config = dict(
    init_std_qkv=0.11,
    schedule='cos',
    max_seq_len=1024,
    dataset='wikipedia_en',
)
Each number is 128 + 24 x the weight over its row's rms, rounded and kept within 0 to 255. Layers, rows and columns count from 0. The size above them is the row's rms in percent of the matrix's.

# layer 5 MLP down (transposed), 256x64, rms 0.0855, rows 89-123, columns 0-63
size [ 96 107 102  96 102 100 100  98 101  99 101 101 102 109 104  97  98  96  94  97 109 102 104 105  84  97  99  98 101  97  87  80 106  89  97]
[[118  96 115  98 183 112 116 103 131 146 171  85 127 170 139 120 120 119 113 155 137 124  96 181 123 139 102 153 123 129 155 112  84 150 135 137 116 121 150 141 152  93 122 104 132 159 140 125 101 168 129 184 103 114 129 133  99 127 121 139 124 145 101 171]
 [111 149 111 133 117 147 136 130 127 124  85 147 141 170 161  72 134 118 121 184 180 144 128 112 127 116 117 142 184 131 130 156 120 152 148 123 161 176 144 126 119  82  99 151 130 132 144 114 122 112 113 153 119  86 142 109 120  96 106 116 142 108  99 107]
 [136  74 135 144 128 126 145 118 112 127 203  91 111 181 163  83 121  80 127 117 127 165 166 160 134 143 146 135 151 116  97 142 130 142 128 112 116 118 119 120 113 104  80 131 150 140 120 129 155 106 155 142 122 120 136 153 114 121 160 137 143 108  93 143]
 [125  66  96 103 143 144 125 177 151 108 121 139 119 101 137 120 145 127 140 124 133 136 162 144 139 154 124 127 115 112 125  53 135 123 127  83 152 117 119 100 118 122 119  80 156 131 137 126 113 162 147 140 132 137 109 167 155 143 120 180  91 147 156 109]
 [129  97  97  78 146 140 119 152 143 148 105 111 135  83 173 147 126 100 127 145 136 127 114 138 133 185 120 132 121  96  95 167 157 152  93 123 136 111  97  93 144 151 105 156 170 162 144 126 119 149 154 152 132 101 123 132 127 165 100 110 102 136 111 108]
 [169 159 128 162 120 159  89 140  79 127 124 138 124 136 137 127 137 145 124 135 157 132 126 108 118 135 140 107 130 168 122 106 132 130 199 124 131 102 124 151 124 151 154 116 156 146 109  58 126 149 153 165 117 132  95  98 127  89 148 131 136 106 136 172]
 [105 123 131 134 112 141 169 160  95 101 129 106  87 159  95 142 170 148 123 103 105 122 159 152 141 114 129 124 115 115 103 113 137 106  77 109 133 150 127 118 104 142 132 128 103 107  68 109 109 156 143  96 150  75 127 156 124  97 124 157 170 108 123 130]
 [123 119 119 138 131 156 138 133 115 162 123 115 155 133 149 147 124 129  78 131 116  93 182 109 125 126 106 115 143 166 183 145 124 140 123 163 121 139 152 106 123 112 157 110  94 107 143 123 146 141 104  96 170 161  98  69 126  89  91 154 152 142 140 132]
 [ 91 113 101 121 164 156  77 100 128  80 127 132  57 131 146 143 142 177  92 127 124 130 163 107 124 130 103  89 138 108 150 165 127 109 106 110 130 121 119 123 142 133 136 108 109 102 154 133 167 128 133 104 144 139 111 127 171  96 110 135 136 116 157 120]
 [155 120 123 133 122 152 133 112 122  51 110  88 182 104 125 175 129 127  91 154 145 139 126 121 106  76 116 157 150  98 105 140 127 155 114 133 109 144 125 145 132 119 144 111 104 103 130 166 167 113 149 139  97 100 130 133 121 116 132  99 171 113 144 143]
 [126 147  78 133 120  80 146 115 119 135 122  92 136 129 141 132 149 148 131  95  89 151 112 178 117 126 143 141 151 112 129 159 151 114 154 144 132 125 153 180 143 137 133 105 174 131 144 159 105 157 154  78 176 140 133 111 150 100 134 157 157 130 122 160]
 [ 85 111 105 118 150 101  75 141 149 125 127 119 124 129 168 148 128 127 126 151 134 164 132 120  92 155 135 100 134  89  89 143  93  87 120  95 133  99 149 126  56 119 118 132 127 131 102 143  86  97 132 103 164 117 143 104 121 146 129 145 139  95 110 123]
 [130 100 148 149 110 132 129 117 105 103 120 148 121 110 161  99 139 134 143 141 129 147 106 111 116 143 146 126 118 107 102 180 131 129 138 126 112 120 155 205  95 154 142 162 137 135 150 152 128 134 199 174 135 146 135 111 110 153 113 141 161  94 139  90]
 [145 142 114 180 124 149 126 154 112 126 151 148  95  91 145 157 132 140 163 131 167 139 136 117 100 105 151 125 140 115 103 149 159 128 143 108 178 155 164 142 136 152 118 163 101 124 111 135  73  84 162 175 156 150 133 119 140 130 128 132 135 109 151 157]
 [118 127 132 139 107 115 173 203 113 119 106 150 108 138 135 163 121 153 178 130  98 136  96 142 147 133 109 124 103 107 145 151 147 149 124 100 162 151 133 139 114 153 157 140 174 110 100 152 118 129 159 107 169 112 174 129 109 134 126 144 145 124  97 158]
 [163 154 139 139 115 172 102 142 122 173 146 127 106 142 127 118 116 146 173  90 169 139  89 129 108 182 123 152 104 112 167 120 136 137 109 127 146 115 185 112  82 133 130 128 130 120 113 129 121 126 136 113 149 186 175 139 108 119 127 108 140 118 109 130]
 [143 134 132 109  91 126 127  96  88 130  83 127 136 136 164 124 137 136  95 128 115 155 117 127  94 131 128 136 100 130 117  98 170 158 138 185 135 149 138 120 103 139 111 174 165 150 142 126  67 132 153 118 106 152 109 135  72 143 127  98 137 159 127 108]
 [143  92 168 131 158 102 125  98 124 163 111 129 103 139 128 136 114 146 117 161 146 162 138 106 156 127 130 149 154  56  91 107 143  94 153  86  99  97 126 142 155 118 112 160 156 102  77 143 147 115 131 144 129 148 163 147 140 137 125 144 124 103 123 113]
 [133 139 139  90 109 153 132 120 112 130 143 145 180 134 171 103  95 106 131 122 130  86 105 142 142 172 108 109 119  98 148  89 161 155 137 117 136 132 130  90 174 112  83 108 149 151 133 110 114 106 154 161 109 123 126 132 130 122 101 169 158 109  88 146]
 [114 166 154 109 135 130  72 120 146 135 126  86 146 125 104 147 132 107 136 129 132 142 127 104 158  87  81 133 124 103 115  93  98 139  68 151 124 113 125  95 102 124 133 139 115 111 106 166 149 114 128 117 139 109  92 147 151 198 126 113 139 126 146 102]
 [154 155 141 138 104 132 109 112 121 136 129 152 165 121 130 135 146  98 111 171 134 164 121 119 150  90 131 110  89 138 153 149 136 138  90 126 134 125 124  94 105 118 128 128 114 109 154 155 124 111 154 137 118  99 184 130 111 171 124 185  99 108 177 178]
 [141 176 108 144 123 145 148 121 145 105 155 157 116 153 102 137 167 134 140 115 135 125 136 150 114 102 122 135 147 163 127 139 121 123  97  97 111  88  79 120 142 155  93  87 135  76 163 165 118 129 102 140 131 117  91 151 149 125 104 128  90 106 151  83]
 [125 179 162 140 130 122 114 172 149 105 142 105 141 142 131 104 111 105 106 152  86 141 131 107 121 135 107 129  93 146 146 156 117 146 101 131 135 133 126 189  97 125 126 138 115 121 146 101 145 145 113 123 109  84 144 126 138 197 129  78 107 119  83 127]
 [128 187 110 156  95 169 112 137 119 112 143 139 133 110 167 114 114 187 119 119 123 151 128 180 109 128 147 144 137 163 136 120 127 131 130 122 110 142  74 140 139 104 156 150 106  81 114 140 158 132 141 135  80 118 107 118 123  99 111 123 148 121 136 176]
 [147  78 107 151 113 192 117 107 130  75 158 117 160 121 130 128 117 132 118 162 138 131 114 135 146 114 146 118 129 104 113 108 114 114 152 136 122 146 143  95  97  96 144  71 106 118 151  92 177 141 126 107 116  93 161 112 137 145 124 151  91 151 136 117]
 [ 98 128 136 153 127 133 188 174  97 111 137  94 136 201 120 116 137 164  80 128 139 121 101 129 139 127  96 123 125 130 142 155 169 112 127  90 110 123 118 143 107 116 131 121 104 168 130 128 148 128 128 110 154  99 138 122 110 168 108 137 156 103  85 126]
 [109 105 135 146 119 134 105 133 148 129 112 145 117  91 164 166 123 130  80 132 151 126 170 102  90  91 109 169 138 121  84 148 172 126 122 105 138 145 118 132 120  79 120 107 150 126 155  98 148 117 150 137 146 102 133 123 161 153 157 112  90 159 155 100]
 [131 133 155  84 130 170 117 145 110 170 135 115  94  97  76 161 161 119 148 146 131 148 154  97 131 122 140 117 103 107 174 109 108 132  87 134 144 145 124 146 119 136 140  82 145 127 121  94 145 166 134 123 120 149 130 158 127  98 186 141 112 123 156 146]
 [141 137 118 131 126 139 115  94 145 137 171 144 159 173 173 104 113 115 134 124 187 115  85 168 120 102  85 144 146 156 147 131 121 129 137 107 125 159 119 134 115  98 139  98 122 134 143 154 150 106 128 178 121 129 125 121 126 135  82 176  97 141 125  91]
 [142 140  86  92 104 169 132 134 139 117 124 150  95 132 138 125 129 117 170 157  98 160 137  94 111 120 153 130  52 109 153 107 134 184 103 130 107 105 105  97 110 111 118 125 117 113 120 152  98 120 169 138 104 152 104 120 116 144 100 131 112 124 135 162]
 [103 133 105 102  85  89 116 158 111 157 128 140 141 104 136  83 127 118 129 111 122 101 128 153 113 143 154 140 139 130 138 113 108 136  95 113 110 137 122 159 127 133 150 131 135 104 107 154 136  83 133  96 133 104 138  70 134  68 146 134  66 109  85 145]
 [157 109 145 142  95 149 153 159 164 115 137 113 125 105 189  84 109 114 137 123 121 145 122 155 164 109 129 140  94  90 113 138 166 107 133 123 135 123 149  99 154 131 125 180 141 146  87 110 165 105 142 175 124 129 150 158 105 145 139 119 121 139 105  98]
 [117 169 152 130 166 111 134 159 190 110 169 121 103 145 148 166 114 109 129 177 144 136 121  93 102 127 122 149 153 136 133 133 147 145  92 152 109 116 147 132 128 152 125  77  94 101 176 116 101 127 109 130 136 107 109 160 105 100 133 134 148 149 135 105]
 [163 100 106 101  92 133  85  79 135  97  90  95 135 128 125 109 117 150  92 140 154 144 116 115 124  96 129 127 132 130 111 127 141 100  60 115 128 116 183 169 110 135 108 143  95 108 128 138 112 112 156 129 170 131  98 128 112 129 127 114 117 121  90 110]
 [120 127 116 105 162 129 116 145 114 105 127 102 153 111 147 156 135 107  95 170 142 119 135  99 126 177 130  68 128 115 144  76 141 136 143 100 110 144 141 112 130 102 138 117 132 108 158 131 127 154  78  93 124 105 111 100 180 139 164 136 137 116 166  94]]
# layer 5 MLP gate, 256x64, rms 0.127, rows 90-124, columns 0-63
size [111 113 100  79 123  88 100 102 103  97  90 106  94 112  99 103  93  99 101 109 105  99  88  85 111  91  97  99  99 100  84 106 104 100  84]
[[102 148 107 123 152 103 111 123 137 102 132 131 179 120 108 102 139  94 113 115 141 118 112 135 126 156 171 127 134  98 130  89 131 116 123 157 118 159 126 158 170 149 172 144 129 135  91 114 129 134 136 101 131  91 145 100 109  88 137  69  75 159 140 137]
 [120 141 154 130 129 125 143 119 112 132 237  55 118 152 155 118 115 124 106 119 117 130 103 141 110 135 162 152 143 106 114 139 118 122 108 121 143 130 151  97 134  91 100 154 144 149 132 153 117 128 100 124 125 129 122 139 123 102 146 101  85 140 126 150]
 [160 100 123  72 123 112 141 107 128 125 106 148  84  97 160 120 135 100 108 100 136  91 136 133 104 118 164 139 129  83 132  87 121 113  62 114  94 152 149 123 148 118 152 144 107 122 141  97 162 118 122 146 138 143 129 125 142 118 124 117 168 147 167 158]
 [151 156 147 133 114 140 128 109 127 115 140 147 104 185 119 132 134 137 146 101 155 112 184  97 155  80 122 118 132 165 167 100 117 101 181 136 113 125 163 134 142 109 117 117  83  85 134 113 135  89 131 118 125 164 153 135 128 143 160 139 155 121  98 135]
 [111 135 130 150 146 117 123 157 131 118 118 123 109 183  64 156 157 172 156 134 142 137 114 149 109 133 143 125 138 143 135 174 115 130 128 160 149 127 132 103 116 109 141  99 107 152 113 158 136 167 111  97 163 121  97 136 197 115 137 136  81 134 137 129]
 [126 102 157 131 116 108 119 100 119 170 135  88 169 131 139 148  91 102 111 124 172 164 141 143 136 136 111 118 149 170 127 150 123 144 149 153  93 106 155 157 126 132 142 131 115 129 161 181 142 108 104 121 144 116  85 152  79 151 159 121 126 171 136 116]
 [145 116 110 121  73 163 138 137 154 150 134 128 170 123 137 139 189 113 110 148 157 110 143 121  97  92 101 131 119 139 143 150 127 143 118 120 122 153 115 177 136 108 130  76 139  89  89 105 110 136 126 120 158 158 120 122 101 109 137  99 150 149  84 155]
 [124 120 151 159  90 157 109 123 123 141 162  56 120 147 107 157 137 111 114 151 115 128 119 116 107  70 147 132 150 126 144 103  95 138 164  97 134 140 110 143 109 109 131 107 143 107  99 152  97 111 107 109 119 168  75 121 100 132 108 125 110  88 140 121]
 [134 121 158  80 120 156 161 131 176 160 159 161  70 106 161 111 164 115 155 111 104 137 142 145 140 145 148 115 123 149 134 132 160  86 110  96 137 144 120 107 113 124  93 127 156 114 157 138 161 141 139 146 106 158 120 158 100 152 138 151  96 133 133 149]
 [141 120 123 119 155 103 125 126 144 119 119 166 110 137 144  96 105 133 155 132 109 136 158 195 122 125 135 184 120 131 145 138 158 112 137 137 131  86 143 120 121 170 163 104 139 142 147  92  88 142 118  89 165 128 126 102  94  90  99 169 159 132 141 125]
 [169 143 143 145 131  94 152 147 122 150 168 115 108 130 176 115 113 104 112 122 161 137 147 117 126  89  92 109 112 158 152 143  93 112 143 104 132 107 137 143 163 125 183  98 131 119 146 120 167 114 173 175 125 152  92 106 116 114 120 127 129 102 119 160]
 [125 129 134 152 120 156  94 167 126 135 153 122 155 110 131 159 135  96 112 111 122 101 187 165 133 109 122 153 112 122 142 108 122 106 128 128 143 139 129 111  93  90 125 129 180 140 143 128  80 145 134 113  92 150 105  82 119 120 172 178 122 139 110 167]
 [145 112 137 127 109 134 124 126 124 148 114 132 116 115 152 178 102 166 132 149 115 134 146 138 135 107 135 154 125  95 137 161  73  84 122 114 147 132 128 151 111  50 120 127 123 158  95 143  89 100 150 119 141 134 141 109 144 101 106 130 134 106 152 193]
 [133 155  99 118 131 131  89 129 111 130 118 106 168 159 107 113 181  76 119 130 165 153 139 117 181 115 124  93 149 126  81 111 136 152 114 158  83 122 129 121 109  93 145 117 102 115 118 166 153 114 142 103 142 121  91 156 122 113 157 106 139 139 111 138]
 [166 153 140 136 141 160 131 137 132 146 138 158 106 101 132 139 106 168 167 103 193 117  95 133 112 156 128 125 151 119 140 146 157 135 117 134 129 124 149 103  83 144 104 140 150 152 139 167 128 117 101 148 140 182 142 114  66 111 152 145 147 136 129 100]
 [135 109 144 123 133 201 117 112 132 125 106 133 148 133 102 164 132 148 150 117 124 156  99 144 123 154 125 101 117 162 120  98 176 128 140  61 132 144 121 135 121 184 122 116 163 131 124 182 106 153 117 134 156 114  93 130 112  96  97 139 133 145 137 122]
 [136 128  72 114 103 146 112 112 117 115 126 162 159 131 130 130 115 101 126  97 131 124 156 156  79 100 109 147 109 172 148 142 135 133 153 174 137 121 116 146  88 106 123  96  94 164 161 125 108 158 112 113 109 148  83 131 123 174 139 138 145 109 153 160]
 [113 120 112 177 135 111  96 144 134 177 169 121  69 111  69 141 164 117 151  91 116 149 137 128 128  91 139 114 127 137 108 143 121  83 143 137 119 116 111 138 124 140 154 121 116 142 118 115 103 111 121 133 137 192 120  94 143 103 150 123 120 121 144  87]
 [111 125 122 110 144 133 120 164 148  96 111 127 102 177 148 138 112 170 134 126  83 141 144 159 155 163 131 196 101 119 129 181 137 124  74 123 140 131 148 148 174 124 147 151 142 136  92 124 106 123 115 161 121 130 141 135 122  95 139 143 145 114 139 158]
 [128 141 139 150 127 127 138 165 118 122 171 143  85 147 105 170 115 107 100 109 151 100 132 168 180 134 135 118 135 128 168 110 157 106 104 137 173 113 124 114  72 136 105 140 143 133 138 133  90 151 126 103 106  76 127 127 131 135 151 161 124 108 129 171]
 [137 122 101 129 156 181 150 113 134 131 161 121  85 122 141 143 113 178 127  87 143 151 105 114 114 155 173 136 154  94 127 134 129 116 106 108 102 155  90 107 104 159 121  91 143 112 123 139 187 132  87 137 144 124 120 124  97  97 145 109 130 161 130 116]
 [138 145 139 146 132 108 143 160 136 148 117 108 190 146 136  85 110 128 107 174  99 128 157  99  86 141 115 126 124 152 148 142 106 123 117 139 132 109 100 181  90 116  99 120  97 129 151 102 147 146 109 129 123 106 177 107 152 176 130  94 135 104 126 141]
 [111 169 122 138  93 132 135 143  70 139 139 153 122  83 123 119  62 160 105 123 104 152 138 128 118 111 145 135 131 155 131  89 122 125 124 100 155  75  88 140 129 175  95 137  89 129  95 151 138 158 101 119  99 134 136 136 116 128 138 110 150 130 141 131]
 [134 109 114 178 137 133  86  89 149 143 134 110 168 107 145 132 143 101 113 103 151 147 126 131 138 175 161 143 137 153 122 141 136 118 123  85 146 150 167 102 134 123 165 160 140 160 136 114 139 157 190 128 172 126 116 137 160 119 115 151 128  90 145 109]
 [ 59 123 126 123 130 132 147 115 156 130 151 123 112 111 152 141 115 111 138 166 145 122 162 138 148 125 148  96 129 143 169  97 122 176 121 128 156 112 122 101 140 134 101 143 154  98 131 146 178 135  82  68 158 137 124 156 104 146 124 104 123 113 156 158]
 [126 135 133 113 128 115 114 144 166 147 120 147 108 138 172 180 131 175 124  95 139 114 108  84 106 132 146 121 166 147 115 148 125 120  96 140 127 129  82  93 171 131 120 165  94 113 122  93 142 159 149 132 147  99 105 136 130 103 114  64 125 145 121 115]
 [128 104 167 107 146 151 163 140 145  95 136  99 164 132 125 146 139  95  82 108 134 150 155 149 110 120 134 111  84 107 143 105 113  74 131 117 151 132 146 138 146 179 109 119 150 119 130 106 126 140 153 148 159 160 130 153 170 148 136 135 119 145 134 190]
 [123 164 140 161 150 123 106 122  96  96 173 101 182 141 166 122 138 131 104 155 148 101 118 152  88 141 164 160 124 153 119 111 116 123  98 115 160 157 140  99 124 151 167 133 138 118 102 132  99 143 129 160 157 126 137 125 141 132 111 143 135 196 117 127]
 [155 143  91 148  92 130 165 129  94 106 126 101 130 124  99 136  98 132 109 121 129 125 165 119 146 137 126 122 113 161 111 161 128 125 149 116 111 159 145 126  84 113 178 160 135  87 127 147  87 181 125 159 133 115  86 119 123 125 163 155 164  97 114 111]
 [119 145  78 107  97 128 103 139 141 122 149 133 108 129 140  96 173 119 115 119 148 122 123 101 135 162 124 123 148 124 133 162 131  85 118 107 163  98 131 134 101 150 125 164 114 133 110 158 159 123 110 111 116 117 129  97 113  51 156 101  68 138 109 134]
 [115 109 121 135 135 171 156 148 130 155 116 169 108 124 164 113 147 146 150 115 126 139 163 119 122 115 129 165 103  88 121  95 140  98 123 128 118 117 158 110 134 126 128 140 124 135 123  95 194  86 110 185 140 144 147 135 112 149 169 102 119 108  91  88]
 [140 133 136 125 129  82 140 140 154 121 182 147 134 122 143 117 172  97 110 130 138 129 116 105 141  97 132 102 155 134 124 122 117 189  99  90 127 120 160  61 126 157 141 110 149 116 145 120 100 147 140 186  90 128 120 135 119 115 121 117 124 171 140 106]
 [168 148 128  70 108  98 106  83 143  72 141  96 110 135 130 110 110 206 107 109 152 116 110 125 116 135 104 152 161 107 132 126 126 121 127 177 153 112 114 119 124 125 137 177 122 109 104 112 102 143 152 104 114 145 131 108 111 123 137 132 109 137 127 136]
 [154 106 102  97 126 126 162 122 138 108 120 116  87 180 131 116 109 144 114  66 104 124 135 157 119 122 150 161 185 143 129 164 120 136  92 175 164 157 156 110 128 109 144 132 131 131 111 100 124 124 118 140 114 136 115 174  89  93 144 109 143 120 129 129]
 [153 137 112 121  97 145 141 157 143 165 104 126 120 138 164 159 152 130 140 153 132 118 155 123 135 157 125 143  78 146 128  94 149 150 176 122 143 159 158 124 170 103 115 128 142 122 114 132 129 151 111 139 119 124 165  99 183 123 137 158 199 105 105 130]]
# layer 5 MLP up, 256x64, rms 0.123, rows 90-124, columns 0-63
size [104  95 101  92 114  84  86  98  92 114 104 103 107  97  91  97 103  88 118 112 100 104  98  90  94 110 105  99  85  99  88 100 100  92  96]
[[110 114 148 166 136 142 132 123 130 112 130 109 123 114  94 156 112 102  82 108 149 140 114 109 140 178 209 166 139 106 122  91 108 138  92 163 125 120 118 160 127 129 125  73 153 124 120 147 105 138 158  96 136 125 135 116 129 113 115 170 125 130 142 154]
 [141 166 114 115 130 139  87  92 154 135 127 145  60  93 120 144 149 118 101 111 135 117 133  84 103 173 145 152 128 120 111 107 125 124 108 124 138 164 107 135  98 187 131 106 158  94 123 127 102 101 144 144 137 118 130 143 138 128 102 145 116  85 168 147]
 [122 190 154 131 144  96 104 127 148 146 129  85 123 129 148 117 110 124 134 124 100 125 107 156 121  97 123  82 163 138 115 149  90 147  89 153 153 125  85 146 157 135 142 159 110  81 130  83 134  92 104 101 120 122 108 123 119 100 104  99 100 143 120 126]
 [155 126 154 110 160 143 121 105 105 105 107 146 124 161 157 141 123 162 131 113 167 139 144 119 160 133 105 112 136 169 149  93 178 138 147 167 137  78 128  87 160 105 126 141 115 153 151 108 125 118 123 137 113 159 119  89 155 173 146 136 104 148  95 112]
 [119 160 147 127 114 114 134 118 147  88 133 159 147 111 100 111  94 153 154 126 112 105 134 136 108 129 150  96 120 164 175 128 122 101 167 147 154 115 118 104 130 168 111 189  96 106 145 119 121 148 124 118 132 143  84 100 153 115 117 154  70 106 103 124]
 [140 117 135 125 188  99 121 125 194 141 112 123 122 129 156 166 147 140 142 117  87 104  98 151 129 119  85 113 152 134 154 131 129 139 155 162  92 122 146 167 104 119 140  87 107 144 149 104 150 105 145 107  95 150 121 100 152 152 140  90 103 126 121 132]
 [143 167 101 147 145 141  77 123 101 136 141 124 107 152  85 113 115 112 127 128 141  86 130 122 133 147 130 117 132 143 119 158 141 149 129  85 152 137 158 123 114 170 122 129 147 145 200 188 146 130 142 138 150 116 106 142 109 115 144 155 136  74 155 117]
 [135 145 108 137 116 103  93  88 136  94 114 160  73 144 131 166 120 167 118 142 165 151 144 124 135 104 162 102 130 113 178 142 129  96 127 133 126 153 111 133 179 111 111  96 110 166 133 136 141 133 152 135 159 152  97 108 152  89 109 134 150  97 123 143]
 [136 142 113 106 123 128  92 150 105 149 128 167 118 116 108 139  94  80 136 140 139 149 192 103 149 144 100 125 135 108 157 103 137 161 113  99 105  86 144 141 128 133 103 129 124 156 107 124 173 179 118 107  67 144 166 134 139 120 114 135 106 140 130 121]
 [119 108 113 152 101 138 114 146 144 143 166 108 123 172 120 158 140 156 123  96 141 115 119  98 140  86 118  89 122 125 113 123 102 111 119 111 112 166  87 130 119 107 109 149 126 134 116 162 180 129 145 143 130 145  95 190 162 144 135 120 103 145 133 188]
 [ 84 112 178 126 143  99  90 104 112 121 126 125 137  91 131  89 116 164 142 125 144  97 141  93 137 113 123 103  86  99 134 106 124 116 146 134  93 113 114 106 151 164 106 155 138 102  85 128  66 144 149 136 127 127 113 107 137 148 121 115  86 130 166 114]
 [111 135 130 147  97 115 138 151 112 153 130 182 147 112 125 156 117 126  97 138 152 141 129  94 122 155 108 125 170 109 154 108 196 128 123 150 147  99 150 153 110 188 120 145 124 117 123 113 163 110 116 154 102 152 141 140 110 181 122 111 108 131  99  95]
 [121 188 128 132 129 102 101 144  94 154 146 141 122  91 118 120 127 117 141 149 119 150 162 111 126 113 120 100 143  96 123 140 155  91 135 133 115 105 149 114 143 141 180 150 135  99 130 135  98 135 144 138 160 184 100 166 145 135 116 109  67 114 163 102]
 [143  69 153 152 151 112 128  79 172 138 113 130 121 112 154 135 162 149 128 101 115 102 156 139 134 138 114 148 168  96 110 155 143 115 134 136 131 127 151 123 124 143 154 126 122 156 174 131 160 125 116 169  98 154 178 104 149 147 138 121 142 139 103  77]
 [ 98 138 126 116 117 107 129 144 140 156 117 117 160 142  95 125 122 127 113 120 134  89 126 133 145 120 156 111 114 134 143 122  84  59 123 113 125 120  84 111 122  91 118 122 103 114 106 115  90 107 122  59 135 156  93 140 121 153  63 144 114 136 126  97]
 [119 112 126 172 148  97 127 132 121 163 132 124  99 115 128 151 143 133 189 120 127 157 166 157 114 116 130 113 129 119 136 139 121 113 125  91 119 121 112 116 161  83 160 157 127 150 150 117 191 138 117 150 103 101 123 138 152 107 106 132  72  81 161 135]
 [ 95  81  87 107 124 152 131 119 117 113 125 150 161 132 126 134  82 100 152 126 128 177 123 114 136 167 137 122 135 138 160 154 160 145 124 130 114  91 113 139 124  99  74 105 142 150 162 130 138 158  84 159  92 140 115 109 137 177 124 151 131  98 133 131]
 [115 114 156 131 147 125 113 132 114 152 167 101  98  87 137 176 123 115 149  82 104 121 119 147 133 143 116  98 108 143 155 116 134  82 137 134 141 165 108 138 142 112 146  96  90 153 146  92  75 116 142 155 130 181 118 130 121 118 158 120  86 132 120  94]
 [165 118 126 140 105  99 108 142 126  89 139 149 105 127 104 153 101 154 111 116  83 120 139 148 114 116 111 139  73 151 114 150 112 129 154 121 133 154 131 134 138  76 157 162 140 144 146 128  73 170 120 111 150 110 113 129 128  81 130 162 181 124 120 115]
 [139 155 170 130 115 130 116  75 139 130 130  89  90 131 133 134 176  79 135 132 119 151 148 116 140  95 104 105 131 183 113 163 105 135 121  94 133 137 149 137 134 137 157 135 122 103 144 145 165 111 130 134 144 137 159 191 114 134 174 131 114 123 145 101]
 [134 153 144 143  90  87 103 143 118 124 161 159 123 147 140 113 107 140  87 124 156 116 152 186  98 127 127 147 135 142 132 107 128 120 121 174 114 122 113 184 136 128 111 121 110 117 115 139 126 115 135 138  84 154  83  95 141 176 106 180 112 105 111 125]
 [123 120  99 127 138 154 114 103 130 151 161 121  97 150 111 106 120 140 126 115 146 111 133 156 134  90 156 122 154 142 112 123 158 147 122 119 113 180 139  85  95 135 149 118 119 115 111 152 119  89 165 105 108 178 121 169 126 116 137 192 101 103 164  93]
 [151 200 100 113 130 131  93 102 150 101 147 131 118 141 152 105 165 139 126 119 149 116  98 179 132 174 127 140 155 134 165 136 149 110 110 173 110 153 111 153 136 156 157 162 181 126 164 131 135 121 118 127 119 132 153 127 131 129  95 134 135 158 124 141]
 [100 163 129 100 140 101  85 117 148 151 130 130 151 109 145 155 131 154  88 113  78 149 140 150 106 166 147 147 146 142 177 174 130 159  97 131 123 104 102 145 102 136 111 127 132 144 106 110 136 127 154 106 107 139 107 187 117 121  95 129 123  98  97 128]
 [ 96 150 171 128 117 166 158 170 143 158 130 136 156 136 144 126  85 140 121 167 106 147 116 150 134 147 103 145 105 167 165 166 146 113 151  83 119  85 121 158 123 144 100 104 109 149 140 126 126 144 132 116 154 135 114 162 146 165 151  93 155 123 123 147]
 [172  77 104 101 112 136 127 135 137 133 109 134 131 151  98 108 139 111 154 147 122 130  59 131 139 179 136 126 123 135 154 115 106 117 146 113 139 120 174 117 125 148 117 176 117 112 104 127 125 149 166 129 110 142 125 138  64 119 135 150 185 110 122 134]
 [123 117 128 139 125 164 168 135 123 155 139 137 142 135 127 167 118 159 132 100 134 164 138 113 131 125  73  74 119 115  83 136 147 105 154  94  86  91 146 126 133 121  92 121 168 134 110 129  92 163 127 141  94 142 150 137  93 137 145 136 169  92 115 123]
 [152  96  86 112 103 142 101 155 133 115  92 166 139 120 107 141 160 157 123 125 113 144 132 147 133 158 126 131 184 126 108 150 174 121 101 108 114  77  96 157 117 116 148 134 109 112  72 135 139 136 162 116 179 137 106 128 110 101 113 114 128 108 126 106]
 [173 131 163 104  88 109 106 118 135 139 133 119 165 102 119 101 130  91 146 121 132 138 148 133 159 102 137 134 115 156 141 111 101 159 113  68 158 125 148  96 126 136 142 150 125 158 141 131 129  95 133 139 147 123 187 172 161  76 141 106 107 132 128 146]
 [114 109 151 135 107  95 125 126 152 159 140 125 120 114 160 130  92 128 128 114 125 153 141 105 106 100 106 151 133 124 132 111 114 194 130  87 106 109 148 130 121 127  94  98 132 122 162 128 113 113 135 127 104 140 134 149 191 156 118 123 152  84 206 121]
 [ 77 123 116 137 135 132  86 126 132 134  99 139 160 157  96 146 154 101 153 110 119 163 124 102 137 110  97 101 129 133 137  90  88 151 154 113 104 127 122 120 114  85 109  97 145  95 156 147 102 116  90 125  94 143 104  94 127  92 124 169 166 140 133 149]
 [103 137 118 129  93 119 106 132 170 163 118 141 139 106 137 115 112  65 140 134 152 110 130 131 118 121  93 118 151 139 151 154 107 179 110 124 115 133 132 133 118 133 129  96 110 108 139 110 113 158 146 151  89 196 146 139 118 155 115  67 152  94 150 117]
 [107 113 138 146 121 148 106 181 152 141 119 147 150 109 123 124 130 162 168 106 119  85 151 142 134 156 114 141  98  69 102 111 115 111 130 103 125 147  94 103 140  76 155 125 154  98  97 127 121 141  97 122  92 156 167  98 118 101 154 136 110 110 133 117]
 [133  83 167  82 108 128 167 139 147 116 132 147 152 156 175 130 146 108 103 109 133 131 110 124 112 181 140 143 162  77 135 110 158 125 163 130 160 120 121 120 100 163 154 144 110 107 133  76 120 152  97 123 102 134 124 111 101 140 148  97 110 118 131 129]
 [172 115 115 119 141 133 133 136 170 136 100 129 148 100 176 143 124 130  90 112 167 124 120 128 174 149 127 105 128 146 126  97 134 128  54 123 102  98 135 162 131 133  73 128 181 152 121 126 149 141 136 129 121 119 133 151 138 127 162  98 159 138  99 134]]